{
  "vocab_size": 2048,
  "qk_norm": false,
  "optimizer": "muon_variant",
  "schedule": "wsd"
}
Each number is 200 + 20 x the weight over its row's rms, rounded and kept within 0 to 999. Layers, rows and columns count from 0. The size before them is the row's rms in percent of the matrix's.

# layer 11 MLP up, 1024x256, rms 0.044, rows 242-348, columns 32-63
097,220,191,240,194,217,205,205,194,212,150,191,230,188,187,222,194,205,208,213,206,176,177,233,185,262,225,162,231,200,191,202,201
098,218,241,256,205,179,206,192,197,233,198,170,170,194,211,198,182,233,233,190,192,226,180,234,218,206,179,227,208,206,218,216,230
098,203,189,210,219,176,189,182,176,215,245,217,233,213,198,218,189,172,186,207,179,203,199,183,233,181,176,183,206,178,184,221,203
104,223,214,207,193,219,218,187,193,218,178,208,238,198,250,229,224,216,173,162,199,194,189,204,175,211,193,193,182,197,212,239,193
094,193,203,185,171,176,197,181,226,205,186,200,229,161,238,187,221,234,210,194,212,197,215,202,191,229,200,190,198,236,150,218,155
104,222,204,212,219,205,213,224,163,215,189,200,220,218,191,197,221,183,234,214,187,227,181,199,163,201,193,170,208,214,214,197,190
109,204,244,210,214,201,210,205,169,207,201,194,203,204,216,236,211,214,180,150,176,171,221,199,194,217,182,178,197,190,204,201,209
103,205,183,189,180,188,204,240,190,162,204,172,207,197,180,223,200,216,184,169,206,185,154,177,187,213,184,212,204,171,192,210,225
100,202,204,176,204,220,215,226,216,237,204,181,248,203,242,205,192,212,204,247,184,178,206,220,236,211,212,190,175,174,187,224,209
093,195,212,133,204,187,157,203,179,220,190,201,222,201,169,204,202,193,210,213,151,206,214,199,167,181,192,183,205,175,202,176,188
098,208,210,227,196,195,177,224,210,197,169,231,181,208,192,193,204,220,197,212,224,201,235,180,193,245,170,178,185,235,235,245,201
098,222,188,215,218,199,246,184,233,169,222,156,219,218,231,210,196,188,190,207,207,190,186,184,183,164,203,197,211,211,177,193,178
098,202,200,197,185,188,198,233,229,222,196,202,227,202,188,178,154,196,194,207,188,187,195,219,229,204,219,189,221,178,184,203,189
093,191,161,201,222,193,175,207,200,220,197,154,160,213,200,234,207,236,162,202,197,226,158,224,195,213,226,188,183,184,235,228,181
097,156,223,199,179,230,221,213,204,192,196,191,220,216,181,209,218,201,200,176,215,220,183,201,244,191,177,204,213,220,212,244,212
103,202,222,205,202,195,209,176,211,182,207,180,183,218,178,189,187,221,177,169,168,203,192,170,219,199,226,213,235,190,214,208,200
096,185,183,155,199,210,207,221,193,217,199,174,196,194,213,225,175,212,193,199,192,224,208,164,208,199,212,191,247,216,184,189,228
096,170,222,185,223,198,229,186,216,173,179,183,188,164,186,179,248,185,230,188,192,183,236,212,189,200,191,188,220,183,234,200,227
105,248,231,212,204,198,201,219,221,222,175,188,177,164,201,254,181,207,224,155,208,189,210,217,199,199,186,216,212,188,195,217,237
097,194,229,235,235,197,207,214,206,178,207,194,197,174,190,167,196,202,194,229,193,185,230,222,200,199,239,243,209,208,223,197,206
104,203,204,200,204,218,159,192,204,202,165,216,207,235,191,200,193,204,194,202,217,247,183,204,205,211,186,192,209,172,226,216,203
097,169,194,204,214,204,223,200,221,188,216,213,202,195,192,199,151,163,207,179,196,217,176,256,228,193,181,209,204,189,156,198,221
096,230,184,185,223,180,222,212,212,197,224,202,174,187,197,192,167,192,228,188,178,212,175,225,197,177,214,202,245,193,170,250,240
102,203,208,223,212,189,194,193,206,204,195,202,201,177,183,231,181,178,229,182,192,217,155,208,215,220,217,181,214,193,187,181,202
095,221,194,210,182,249,217,215,178,211,199,146,226,183,198,189,164,183,204,221,220,205,246,204,238,181,223,222,217,201,199,194,211
102,191,187,196,218,204,177,229,221,215,187,196,184,191,189,220,210,201,224,228,184,207,181,236,218,199,223,206,196,212,189,183,220
100,181,206,202,222,224,206,230,184,240,194,211,191,225,209,215,208,178,210,190,221,208,215,203,234,196,198,210,172,182,192,205,213
102,183,195,246,199,197,196,210,220,224,228,194,225,201,182,192,192,197,249,212,194,189,200,218,186,181,217,183,222,205,225,217,185
098,178,195,200,230,150,198,193,185,198,189,220,217,159,223,184,220,204,243,176,182,223,203,210,217,236,173,210,196,188,188,177,180
095,186,225,223,185,206,255,202,210,216,198,189,203,218,210,180,186,222,189,202,163,188,209,199,197,172,160,180,220,268,200,230,194
098,206,200,163,199,221,165,246,205,211,207,224,207,158,183,218,187,208,195,221,170,190,199,232,213,212,191,203,193,188,181,215,191
105,198,189,227,190,205,209,202,233,191,233,186,188,207,216,222,224,225,212,162,201,202,187,214,196,213,199,218,220,172,208,202,198
097,189,226,172,218,184,175,222,233,171,171,190,193,178,205,213,207,178,233,191,198,218,183,196,194,185,216,196,173,225,193,225,195
100,236,215,190,181,188,233,196,215,215,221,168,190,188,219,208,212,207,198,202,210,187,162,196,226,173,185,202,239,186,219,175,220
107,174,232,160,194,203,207,189,211,176,204,215,215,201,183,211,206,189,197,206,190,170,183,195,191,207,214,197,256,169,211,190,182
106,215,201,227,195,195,208,179,170,180,206,206,199,240,248,186,216,193,167,161,203,223,213,150,211,193,206,169,215,213,228,192,175
115,218,197,187,219,212,201,244,180,161,222,167,198,220,184,204,168,203,177,209,172,197,198,248,151,211,169,208,221,206,203,218,219
103,166,173,180,200,230,195,188,224,198,213,203,198,224,213,178,201,194,207,198,159,224,174,207,212,230,198,225,190,202,180,197,191
094,172,200,212,189,224,186,215,197,163,225,230,216,195,224,223,207,202,210,186,217,227,199,201,225,186,197,181,184,218,223,193,236
104,211,182,205,225,258,175,190,228,195,181,199,217,204,198,168,194,185,215,198,208,250,197,215,186,174,191,192,228,186,169,184,208
107,197,195,210,217,229,221,234,215,181,193,225,188,204,185,190,204,201,209,165,199,208,195,191,244,187,159,198,208,173,238,185,216
103,216,205,186,174,176,209,247,213,175,170,232,170,182,186,171,176,219,179,217,224,234,184,189,193,172,204,208,176,192,203,203,182
099,208,171,169,217,191,223,235,177,198,189,203,209,250,214,212,204,216,200,217,198,181,189,212,182,171,217,212,197,251,216,226,202
106,227,231,217,176,202,177,222,199,195,208,213,229,208,177,205,186,216,190,237,225,218,232,203,200,179,148,180,201,201,237,216,199
101,179,180,191,204,182,216,214,188,204,202,200,199,175,200,211,203,197,219,188,199,206,211,220,187,190,215,202,189,217,202,150,209
110,192,216,203,203,182,201,192,205,171,169,185,171,200,212,207,212,152,216,207,174,183,202,215,243,182,172,231,174,209,170,236,205
095,218,215,207,196,174,189,174,220,186,206,163,196,198,199,172,198,183,198,211,233,209,210,192,216,238,186,178,179,224,194,224,178
095,197,165,173,177,173,202,202,184,236,212,200,185,216,183,210,178,167,209,194,207,233,207,213,182,192,201,167,188,176,218,184,191
094,235,195,212,189,166,213,205,254,147,212,171,203,191,201,176,192,155,192,183,205,181,189,256,194,195,183,228,210,198,233,169,210
107,186,213,179,185,170,193,187,189,201,221,212,183,189,214,195,182,178,224,233,199,189,189,226,235,170,178,184,189,226,193,203,195
102,220,187,197,180,187,213,216,211,188,243,180,188,189,195,223,183,172,226,212,172,200,166,199,208,212,243,235,204,208,201,191,161
100,212,189,138,185,218,243,184,202,208,193,217,218,191,207,253,152,182,179,231,183,215,212,220,212,218,229,233,193,200,192,196,215
095,183,195,172,220,151,173,174,185,191,194,196,202,226,198,200,199,204,200,186,212,228,185,198,196,209,190,194,202,181,173,201,190
100,191,221,198,207,191,237,200,159,186,165,203,235,221,208,163,133,210,181,198,194,210,176,200,254,158,203,189,225,191,196,184,195
097,195,220,191,186,173,200,185,186,163,160,213,176,222,220,215,159,220,184,184,198,208,190,207,257,196,190,172,198,195,196,194,221
098,157,231,213,247,209,194,224,217,182,175,216,244,148,210,193,197,184,220,189,190,207,201,193,219,188,177,189,215,235,224,241,174
098,195,207,200,209,175,193,176,220,201,214,226,191,197,239,188,217,192,201,231,218,159,204,191,186,246,188,178,180,198,210,195,219
104,238,206,208,214,213,218,173,178,215,197,207,222,212,202,191,187,214,194,182,202,203,204,151,213,154,215,214,254,189,183,254,208
097,206,208,194,231,145,188,212,187,211,206,198,170,191,199,238,187,183,140,216,217,204,200,221,224,177,211,178,180,227,205,187,206
103,212,222,185,243,168,225,204,212,209,195,194,217,208,195,210,209,204,205,192,232,175,159,209,179,171,215,208,192,183,182,190,189
099,234,212,203,216,173,216,182,195,172,189,187,199,205,224,213,204,210,230,185,170,223,172,222,206,230,199,175,197,196,192,189,235
101,209,198,201,210,211,192,198,175,196,180,190,204,227,191,193,193,201,218,218,237,212,230,208,225,181,167,195,168,191,194,209,170
103,195,180,209,189,201,215,197,168,218,156,198,211,201,200,154,213,197,225,161,171,210,182,205,204,189,227,205,226,249,204,199,209
100,168,205,222,186,196,177,219,196,215,205,196,183,175,189,219,229,228,266,177,147,225,188,212,239,186,175,237,217,213,201,223,168
094,153,216,193,177,239,158,238,226,168,194,183,220,210,206,187,167,207,255,235,157,191,220,208,198,204,188,211,226,182,215,207,200
105,195,189,275,229,205,195,222,181,194,197,192,217,217,167,191,218,195,229,210,197,211,197,215,175,199,163,169,207,210,200,188,232
103,185,163,206,206,209,182,208,181,204,208,200,183,200,165,239,172,203,177,200,195,195,210,200,242,221,171,211,223,207,203,167,225
105,216,189,232,198,178,193,199,229,183,170,221,204,171,204,207,229,213,205,183,182,222,166,198,192,177,219,244,164,202,199,231,196
107,189,206,167,208,166,203,224,195,166,185,222,202,202,186,178,208,195,204,199,221,214,196,209,185,202,218,198,212,215,195,204,198
105,201,204,209,231,203,208,191,207,190,177,186,173,166,229,243,233,221,154,197,204,151,183,211,197,230,186,201,190,175,193,207,232
101,197,214,161,208,181,194,209,249,195,184,205,191,180,194,166,242,224,187,213,154,214,195,186,216,205,222,230,146,155,184,188,233
096,195,174,192,201,189,194,204,209,166,204,168,184,213,192,197,216,196,190,145,201,181,177,208,203,174,184,177,185,224,208,195,231
094,220,217,173,185,197,186,179,209,196,174,248,226,191,197,214,181,199,224,213,220,223,184,214,243,201,218,230,209,201,205,199,211
106,216,193,198,199,203,211,202,217,202,190,195,205,150,168,222,218,200,188,208,207,185,173,210,248,232,208,192,235,181,194,200,221
103,191,193,192,197,222,196,168,197,221,204,202,209,220,203,173,183,173,194,186,229,172,201,200,209,174,175,198,193,202,190,213,187
092,188,167,186,184,193,195,234,186,153,230,198,208,252,193,254,190,232,199,184,185,207,185,195,198,176,160,192,209,202,238,180,198
093,214,188,228,224,198,195,179,212,224,186,214,233,205,218,229,215,215,194,203,206,173,217,183,218,204,196,176,206,196,184,199,178
103,186,206,141,184,251,210,236,170,187,198,185,179,182,203,194,192,200,188,197,212,221,185,192,220,208,208,191,177,183,183,191,212
107,203,179,183,230,226,224,217,237,193,186,195,190,187,212,197,198,224,197,195,237,186,239,191,206,196,183,188,196,191,200,242,200
104,184,204,198,208,219,198,176,196,169,208,195,210,212,178,202,166,190,215,182,180,168,193,192,201,187,191,190,210,193,206,180,192
098,180,205,187,147,168,216,182,176,208,229,197,207,209,241,221,205,223,192,203,184,204,177,201,196,200,207,248,209,169,191,234,202
094,206,213,184,209,193,232,278,209,209,206,228,184,237,209,188,159,226,205,182,203,179,192,184,182,186,212,206,163,197,215,198,204
099,199,201,225,211,213,205,202,186,214,197,220,212,222,202,236,158,225,192,196,205,199,171,188,179,208,170,225,216,193,210,189,234
094,159,237,199,185,218,174,194,203,188,215,220,203,216,221,244,162,224,223,199,186,160,214,225,178,197,186,159,229,179,181,250,200
100,206,209,195,205,227,186,228,235,213,209,182,167,206,204,193,235,182,178,205,177,188,189,190,213,207,211,225,182,195,205,190,192
095,197,191,174,222,237,207,170,175,209,181,227,229,148,188,221,194,197,220,160,175,165,209,212,220,208,175,177,203,201,206,213,224
096,191,225,177,218,190,198,244,221,184,218,202,196,205,196,214,209,234,217,208,183,227,196,220,172,196,192,202,211,184,212,231,188
101,200,200,197,188,216,167,198,201,190,194,207,193,206,201,239,207,151,196,194,198,236,182,153,190,225,206,120,168,202,217,185,225
108,199,210,173,181,160,224,210,204,172,173,246,191,187,217,209,224,190,197,222,245,191,199,210,234,218,187,204,214,189,201,197,200
102,208,210,166,171,178,216,180,238,183,192,215,185,216,235,191,191,210,193,188,180,178,212,204,216,218,217,220,201,215,206,181,178
096,160,224,190,216,149,212,201,192,188,249,200,189,189,234,209,190,188,206,201,231,227,205,182,171,216,193,210,210,165,161,200,170
103,183,159,212,191,200,188,220,207,208,207,187,184,197,213,218,214,199,204,214,210,198,199,216,161,191,166,204,204,206,219,204,180
111,222,203,241,190,191,193,198,157,198,182,177,191,227,200,238,163,184,216,230,207,207,187,196,167,193,217,226,217,216,198,191,232
103,228,219,193,225,194,195,166,240,252,187,178,180,173,208,240,188,196,217,177,195,207,192,160,187,207,176,200,214,225,228,194,166
095,167,231,165,216,221,205,203,163,192,204,214,202,215,244,209,239,198,182,223,192,206,189,205,214,215,189,173,210,192,241,224,191
109,201,206,205,188,195,221,203,225,223,206,198,195,170,206,211,205,206,194,186,189,207,194,213,174,186,216,195,176,193,192,210,220
097,184,197,192,196,178,151,193,226,208,191,197,191,150,205,194,190,187,202,234,187,202,235,181,220,212,223,223,195,188,170,233,181
102,197,226,215,173,216,192,235,169,214,180,211,198,167,227,200,206,193,179,155,192,209,224,174,214,215,189,176,190,231,172,215,192
103,235,212,196,190,189,178,226,236,180,161,189,217,213,182,208,247,207,218,190,235,222,189,246,161,228,156,190,187,229,265,194,213
098,212,212,219,224,217,227,209,194,209,205,188,187,203,193,221,194,230,203,232,195,171,202,220,195,212,227,209,250,213,156,212,211
097,168,189,207,184,170,207,219,187,187,196,218,191,187,189,191,204,199,193,220,196,207,198,157,184,198,200,205,212,216,196,206,202
096,204,205,209,174,196,200,247,186,190,196,188,197,178,228,205,221,209,222,208,215,205,207,217,165,239,202,165,224,174,176,184,204
094,209,190,208,196,186,208,209,186,204,203,204,196,176,212,191,199,217,155,190,199,232,171,209,196,189,191,195,180,178,168,216,223
108,217,202,202,197,253,219,174,238,180,183,163,243,179,209,221,229,227,217,221,206,182,223,203,205,207,202,188,195,196,212,211,208
090,183,178,198,181,211,213,213,216,193,233,191,211,177,170,209,214,178,210,185,194,166,173,189,224,203,160,230,197,192,159,187,192
097,198,198,231,215,198,235,238,208,206,213,183,196,194,243,216,161,200,203,200,176,234,196,201,180,231,195,233,187,184,214,180,196
105,189,174,180,201,192,212,216,177,217,218,203,209,204,223,180,181,191,209,204,186,210,214,209,216,188,176,252,229,214,219,220,197
# layer 11 MLP down (transposed), 1024x256, rms 0.044, rows 242-348, columns 32-63
099,214,249,186,200,168,189,205,172,184,231,242,182,208,172,188,223,185,220,214,226,206,181,192,200,168,173,235,204,210,226,200,216
098,178,178,206,195,185,179,221,152,204,211,268,188,198,209,223,207,174,162,229,227,212,206,180,168,195,209,167,213,172,209,193,187
104,227,211,211,258,178,186,170,192,223,180,177,190,168,192,169,228,194,216,187,217,210,170,234,196,210,182,211,190,247,184,215,208
106,224,199,191,196,187,182,209,204,186,190,219,219,204,193,234,194,194,187,192,217,230,174,180,185,172,246,204,223,233,176,167,213
091,232,230,189,225,224,209,187,168,158,212,180,177,213,160,207,192,181,198,239,220,196,192,191,235,208,203,206,205,182,175,186,197
106,218,194,188,173,177,255,204,221,187,234,177,211,171,200,195,168,192,196,178,186,203,220,243,169,187,209,215,237,182,169,209,199
111,209,193,175,205,160,235,176,228,223,170,182,216,208,214,197,200,217,185,220,197,209,174,209,198,193,220,223,194,203,205,219,155
105,202,186,211,204,194,206,212,191,188,170,188,187,207,206,183,219,222,162,195,210,234,212,193,191,220,236,187,206,172,207,201,212
099,215,222,205,224,174,201,208,203,172,202,194,182,211,189,227,191,214,214,166,206,188,201,220,176,186,166,180,204,218,195,203,172
093,195,196,222,201,203,220,183,214,196,229,217,197,238,211,190,198,216,212,205,238,209,163,199,200,202,191,201,210,202,243,220,169
099,186,189,177,172,181,225,184,190,176,222,215,225,217,216,218,207,209,221,221,223,208,205,212,211,189,215,192,199,208,213,169,230
096,199,225,188,209,182,203,170,201,206,167,231,195,216,200,210,173,174,208,209,201,178,207,238,166,211,218,221,252,186,220,198,215
098,233,245,211,201,235,212,196,164,141,220,186,187,207,178,222,238,174,227,198,186,212,213,151,217,190,192,149,169,217,196,197,215
093,216,231,214,178,203,218,202,176,180,195,180,234,195,225,227,202,171,192,210,227,195,180,199,198,193,189,219,191,198,169,164,203
095,221,227,211,210,214,204,203,231,184,175,183,222,220,231,203,207,216,205,171,227,179,200,215,216,191,204,185,212,175,225,197,198
103,167,198,202,185,190,193,231,229,185,197,186,201,204,183,187,164,191,206,170,168,169,190,182,241,164,193,175,209,178,193,186,195
095,213,180,187,210,196,205,161,191,234,169,221,188,178,165,178,208,231,230,169,171,229,198,191,170,199,216,175,195,211,175,218,157
098,215,151,209,166,183,187,195,196,208,193,157,197,173,205,222,176,175,179,163,184,207,214,196,179,171,212,229,199,194,179,211,175
101,167,183,186,195,196,228,199,209,193,227,194,217,222,188,182,238,214,202,182,215,197,199,201,186,207,210,201,150,182,158,209,219
095,155,219,220,231,202,230,219,191,228,173,233,211,212,152,204,179,221,200,215,206,252,205,209,156,209,177,238,212,214,194,169,207
098,204,207,182,196,205,221,223,190,175,184,179,187,186,187,204,216,196,212,222,197,221,230,223,246,193,229,169,195,203,194,205,174
101,204,223,207,196,235,198,183,184,189,178,230,197,214,201,197,215,185,199,204,217,198,231,196,211,186,211,193,175,211,241,205,217
106,152,220,207,188,211,199,225,196,210,197,170,187,214,219,226,230,215,202,188,241,216,166,204,219,161,196,193,209,213,211,208,185
102,205,182,184,231,219,186,179,160,216,197,236,210,219,207,225,179,221,195,202,215,189,218,242,196,184,214,251,176,205,215,200,195
093,163,202,203,227,210,186,191,181,179,204,200,181,201,205,234,198,220,207,203,163,200,232,189,197,214,181,223,214,216,181,206,213
115,182,215,199,221,198,158,219,174,178,186,206,226,235,229,217,217,182,202,201,211,197,214,215,213,250,209,203,196,214,190,178,198
098,218,218,228,190,171,203,219,221,190,180,214,177,163,209,217,158,190,193,189,184,171,214,209,234,236,220,182,232,204,180,170,203
100,189,183,174,235,184,192,177,210,205,188,170,203,176,196,190,183,151,208,192,151,213,191,183,216,210,186,189,180,202,207,186,151
104,225,218,173,198,183,236,232,157,190,170,145,211,185,192,177,182,196,181,200,202,205,170,188,189,245,206,201,224,183,207,214,205
101,215,205,222,206,188,202,189,244,219,205,217,214,226,128,217,203,199,210,193,229,193,215,194,217,171,182,218,185,197,228,209,199
097,172,188,190,181,210,216,223,203,192,199,197,182,200,210,197,186,196,176,176,202,226,223,196,188,219,230,172,172,205,231,209,173
107,193,219,226,196,203,200,200,218,191,208,180,210,203,167,254,205,183,211,217,175,221,181,236,203,201,198,204,167,202,206,198,206
102,239,185,229,195,217,201,180,176,225,223,230,209,201,202,200,189,206,162,189,197,196,219,206,217,178,203,197,183,191,187,198,201
102,165,247,188,175,148,212,204,185,245,185,229,204,205,188,201,203,203,204,189,233,160,164,205,202,226,177,164,178,201,196,212,204
105,205,193,202,169,243,229,203,199,169,222,165,216,211,205,211,215,200,209,187,202,219,215,216,189,210,186,228,227,216,180,206,234
103,201,189,204,172,216,161,197,198,196,203,186,221,233,162,197,175,178,201,155,201,173,188,210,187,147,178,171,168,202,236,247,203
111,167,219,217,208,199,166,188,185,229,241,179,177,227,167,226,221,211,209,163,226,203,225,198,180,213,176,200,208,193,192,181,250
102,210,214,190,169,207,205,220,180,185,184,205,190,219,198,167,227,187,202,162,187,188,194,183,200,201,193,194,201,184,179,201,196
100,187,203,213,179,225,170,221,187,238,191,174,202,179,192,185,178,223,202,218,219,197,200,193,191,225,228,211,196,203,212,236,163
108,174,183,243,178,188,191,167,207,221,218,184,171,186,214,197,198,206,209,162,183,194,212,215,214,191,178,166,197,176,230,218,193
105,201,191,185,189,156,185,209,213,199,184,223,210,243,198,191,210,218,195,213,178,190,191,212,171,183,214,191,215,205,224,201,209
099,212,208,213,223,228,180,216,182,226,199,252,215,223,165,179,174,196,202,252,195,166,180,222,214,200,188,188,220,196,160,185,216
105,215,199,204,198,215,234,187,171,236,183,198,188,222,211,233,197,201,196,223,217,196,191,195,164,167,193,222,208,187,219,183,186
105,190,181,185,199,173,221,195,214,210,203,175,212,241,190,154,203,185,217,216,224,209,205,219,180,170,204,224,218,185,205,204,169
101,160,203,213,226,184,179,208,207,200,207,203,172,187,232,176,206,205,200,190,235,174,196,175,196,228,185,207,206,171,216,239,227
110,201,197,191,188,208,191,178,199,193,226,191,198,202,182,198,180,196,189,179,193,230,224,161,177,220,213,179,194,208,193,190,180
101,173,218,193,205,167,179,166,216,213,213,216,191,219,219,181,208,226,205,212,201,198,212,166,193,214,212,219,196,179,215,166,226
092,203,176,197,192,202,216,187,181,177,184,195,182,213,230,208,215,150,168,156,227,192,183,220,191,201,199,219,208,245,221,194,202
097,181,183,185,206,232,165,215,187,214,194,232,223,186,215,235,221,209,202,212,206,178,179,158,191,187,216,196,199,195,181,221,220
110,181,247,167,215,177,190,215,205,173,188,196,210,195,221,201,196,207,204,208,205,182,179,203,232,206,163,206,218,173,197,193,198
100,208,203,190,198,208,180,204,193,172,190,202,211,166,218,175,203,198,215,193,203,180,256,222,186,220,183,204,175,194,189,194,201
096,178,193,207,208,212,178,233,198,200,199,194,236,175,180,207,205,262,179,201,188,178,177,183,201,190,204,169,198,164,184,180,205
101,211,243,206,209,241,194,231,213,206,214,162,210,184,213,193,209,193,192,196,230,198,188,213,203,185,197,211,213,224,186,197,221
103,217,204,183,204,221,206,191,225,239,192,169,172,220,198,158,214,189,192,177,187,216,162,204,206,202,199,164,208,218,235,249,240
092,211,205,195,195,182,188,154,220,217,239,188,216,217,200,166,242,204,216,219,222,230,176,189,191,166,250,208,198,191,195,224,191
092,203,210,183,192,213,190,213,198,179,202,225,220,171,189,203,196,179,214,217,237,208,188,217,202,178,204,216,168,182,181,194,210
099,194,183,238,192,171,192,205,188,232,204,222,176,169,192,182,204,180,223,176,189,207,215,221,202,213,163,194,222,171,240,180,193
108,192,235,189,238,197,182,162,203,151,222,211,162,183,181,194,211,174,202,155,183,229,201,202,185,190,205,211,190,200,178,195,169
101,181,182,189,184,178,237,183,244,221,231,177,209,169,201,197,216,199,221,218,182,197,240,206,177,196,201,202,167,216,159,200,203
102,176,232,224,199,174,179,196,193,175,219,209,167,177,237,214,189,203,232,236,188,181,182,182,180,228,202,185,222,212,198,204,208
102,188,182,201,210,212,187,197,194,181,246,179,213,162,203,200,197,192,165,215,215,195,187,198,200,217,211,174,205,201,208,208,187
099,214,185,203,231,198,222,192,220,184,198,227,203,188,213,177,204,188,216,239,199,192,201,176,176,172,189,210,192,190,176,191,191
100,178,186,210,216,186,219,222,233,215,219,152,209,180,229,186,221,203,193,236,191,173,200,186,216,187,163,229,183,221,184,162,205
099,165,225,220,202,188,188,216,170,217,177,207,188,225,201,219,185,193,181,194,195,170,218,194,166,197,209,170,248,195,204,201,223
094,215,221,198,162,197,212,194,191,235,168,205,219,226,219,231,192,232,221,193,209,189,181,181,191,190,206,173,222,184,157,192,215
101,180,219,190,210,202,207,211,185,185,215,177,187,172,171,215,192,216,160,238,198,201,215,213,180,180,229,208,194,149,198,185,180
102,189,162,195,182,209,224,197,165,239,178,198,176,214,219,171,209,190,202,228,179,242,208,166,223,204,232,215,208,179,219,178,201
102,215,193,173,205,183,199,184,196,219,207,199,222,155,209,175,192,198,212,198,190,229,225,205,215,206,186,191,223,240,201,201,196
100,179,181,205,242,188,197,219,208,183,210,220,198,174,173,214,225,192,173,222,187,161,154,213,206,216,166,218,197,201,193,187,232
098,205,203,234,222,176,210,198,183,208,180,167,215,192,190,179,208,159,180,155,204,184,212,217,195,224,177,246,193,172,229,188,192
098,188,182,195,207,188,179,167,188,166,222,222,173,176,233,204,198,198,171,195,207,215,209,195,189,177,227,194,178,206,215,230,196
097,220,222,189,176,172,193,177,202,254,183,236,240,232,177,227,196,247,234,180,154,181,168,181,216,241,218,172,207,193,191,204,186
099,177,206,220,208,235,195,231,207,234,215,229,195,200,217,177,185,197,213,195,163,221,147,216,203,179,183,192,218,184,204,204,199
103,202,228,189,208,227,204,212,193,178,190,172,191,236,179,201,216,173,231,211,203,209,212,192,215,196,220,184,194,193,214,177,179
101,210,223,171,176,222,216,198,201,165,205,224,203,225,214,191,200,240,190,201,209,186,197,218,204,179,189,180,177,211,224,222,199
096,220,208,194,214,200,197,211,215,195,181,187,222,193,209,179,198,191,185,171,192,235,175,219,198,202,209,217,192,218,215,191,182
094,210,203,210,203,193,184,208,197,207,228,216,186,207,194,164,177,158,227,207,224,230,200,186,216,210,150,176,204,184,209,196,198
098,175,215,229,189,204,216,193,211,189,193,192,200,178,202,198,186,225,192,161,199,217,181,165,188,208,198,182,223,240,179,207,192
105,243,203,201,177,236,171,220,211,233,190,215,219,174,159,155,177,186,225,203,196,249,204,223,202,229,205,230,199,220,218,232,170
103,193,204,215,193,181,224,166,199,179,200,220,217,215,196,184,216,191,200,195,196,194,209,205,222,186,201,186,192,235,156,188,164
093,195,185,210,234,217,161,201,214,201,183,163,220,204,207,218,183,204,205,215,210,194,197,191,225,228,193,171,189,163,193,211,179
097,252,189,210,202,184,211,219,221,199,230,215,188,206,185,188,186,181,216,207,221,178,216,194,221,203,194,178,235,194,222,216,200
094,194,187,232,209,216,226,224,226,192,191,161,179,195,155,161,206,193,204,184,235,196,198,231,248,199,229,165,198,240,178,183,213
093,172,177,216,183,230,179,150,194,194,216,200,234,234,184,214,222,220,217,254,181,234,216,185,206,213,220,178,189,202,180,208,197
094,190,189,201,205,208,198,212,205,203,200,193,214,223,226,196,147,189,185,182,200,170,209,198,201,197,167,199,188,217,149,236,196
100,179,203,180,184,200,202,212,195,195,233,187,216,221,201,172,201,183,195,233,199,177,214,193,170,189,232,199,189,166,191,176,214
100,205,207,191,172,246,190,229,207,218,184,241,185,213,190,201,184,189,203,196,208,214,190,222,217,185,197,213,233,211,180,204,225
100,207,237,193,202,194,196,188,171,198,199,186,214,181,194,183,188,221,164,192,207,177,201,172,195,198,194,239,230,228,202,173,200
109,193,211,206,215,183,214,174,192,210,206,183,223,211,197,186,222,199,202,183,212,191,198,194,195,230,187,218,192,171,181,171,174
101,175,177,204,204,217,194,184,190,206,195,209,217,199,194,207,204,207,209,202,204,196,200,214,225,194,195,174,187,145,221,193,211
092,200,142,196,166,206,205,220,177,142,164,194,237,219,203,198,199,168,187,190,210,214,199,216,208,179,196,177,204,224,200,188,210
100,182,197,203,196,218,199,208,228,222,180,196,247,204,188,206,205,217,201,214,235,225,216,182,229,200,180,207,187,224,179,209,197
110,215,201,207,202,174,189,183,179,173,171,224,177,192,234,189,226,207,200,207,197,217,201,200,223,202,165,154,189,217,234,207,204
095,195,213,178,232,211,206,197,203,187,193,188,219,234,221,187,153,179,185,188,199,177,192,170,172,181,188,227,182,195,233,205,170
090,251,199,185,182,170,203,176,184,176,189,218,218,176,219,191,186,200,175,179,185,188,210,183,206,219,229,201,210,202,197,181,212
100,182,177,186,212,211,199,205,233,216,186,198,152,193,183,230,178,234,202,245,168,234,205,211,196,200,212,209,183,207,212,225,170
096,210,199,218,195,223,187,159,198,187,216,178,195,219,191,238,225,213,165,228,206,207,191,173,163,182,206,169,177,235,224,188,206
097,171,191,211,186,192,209,214,204,215,196,247,191,203,178,161,216,203,215,213,198,183,223,167,206,211,195,205,178,203,203,204,237
101,205,166,235,206,159,196,194,191,197,204,214,180,198,217,218,193,201,227,217,176,187,224,234,225,214,215,219,221,210,161,160,205
099,198,167,200,214,171,236,192,184,220,199,223,186,184,185,230,220,159,210,215,188,222,237,167,208,197,158,198,195,205,170,197,194
096,176,204,178,217,177,206,163,165,193,194,207,196,194,220,186,194,169,209,204,206,206,208,182,199,152,223,196,208,196,224,191,186
104,208,228,198,186,205,174,166,171,216,200,194,239,187,179,203,211,229,193,187,192,216,215,202,203,207,208,223,216,195,221,203,226
095,213,176,192,197,205,214,186,206,161,183,230,210,210,197,214,186,133,150,213,232,181,208,224,218,210,191,215,222,203,214,161,198
109,202,226,176,213,207,168,212,209,171,241,209,179,178,201,194,219,233,219,212,200,176,209,221,185,189,217,213,208,187,163,206,210
095,267,247,241,198,197,195,229,241,191,181,217,209,215,203,199,223,245,185,203,193,185,221,238,188,194,201,174,167,203,215,178,227
100,183,209,198,202,196,203,204,190,253,195,211,185,204,164,224,185,214,189,208,195,157,199,200,200,205,214,207,197,241,196,211,224
102,165,206,196,186,183,192,215,191,195,214,216,190,194,174,252,215,228,180,221,194,203,180,176,182,203,216,171,162,191,199,176,208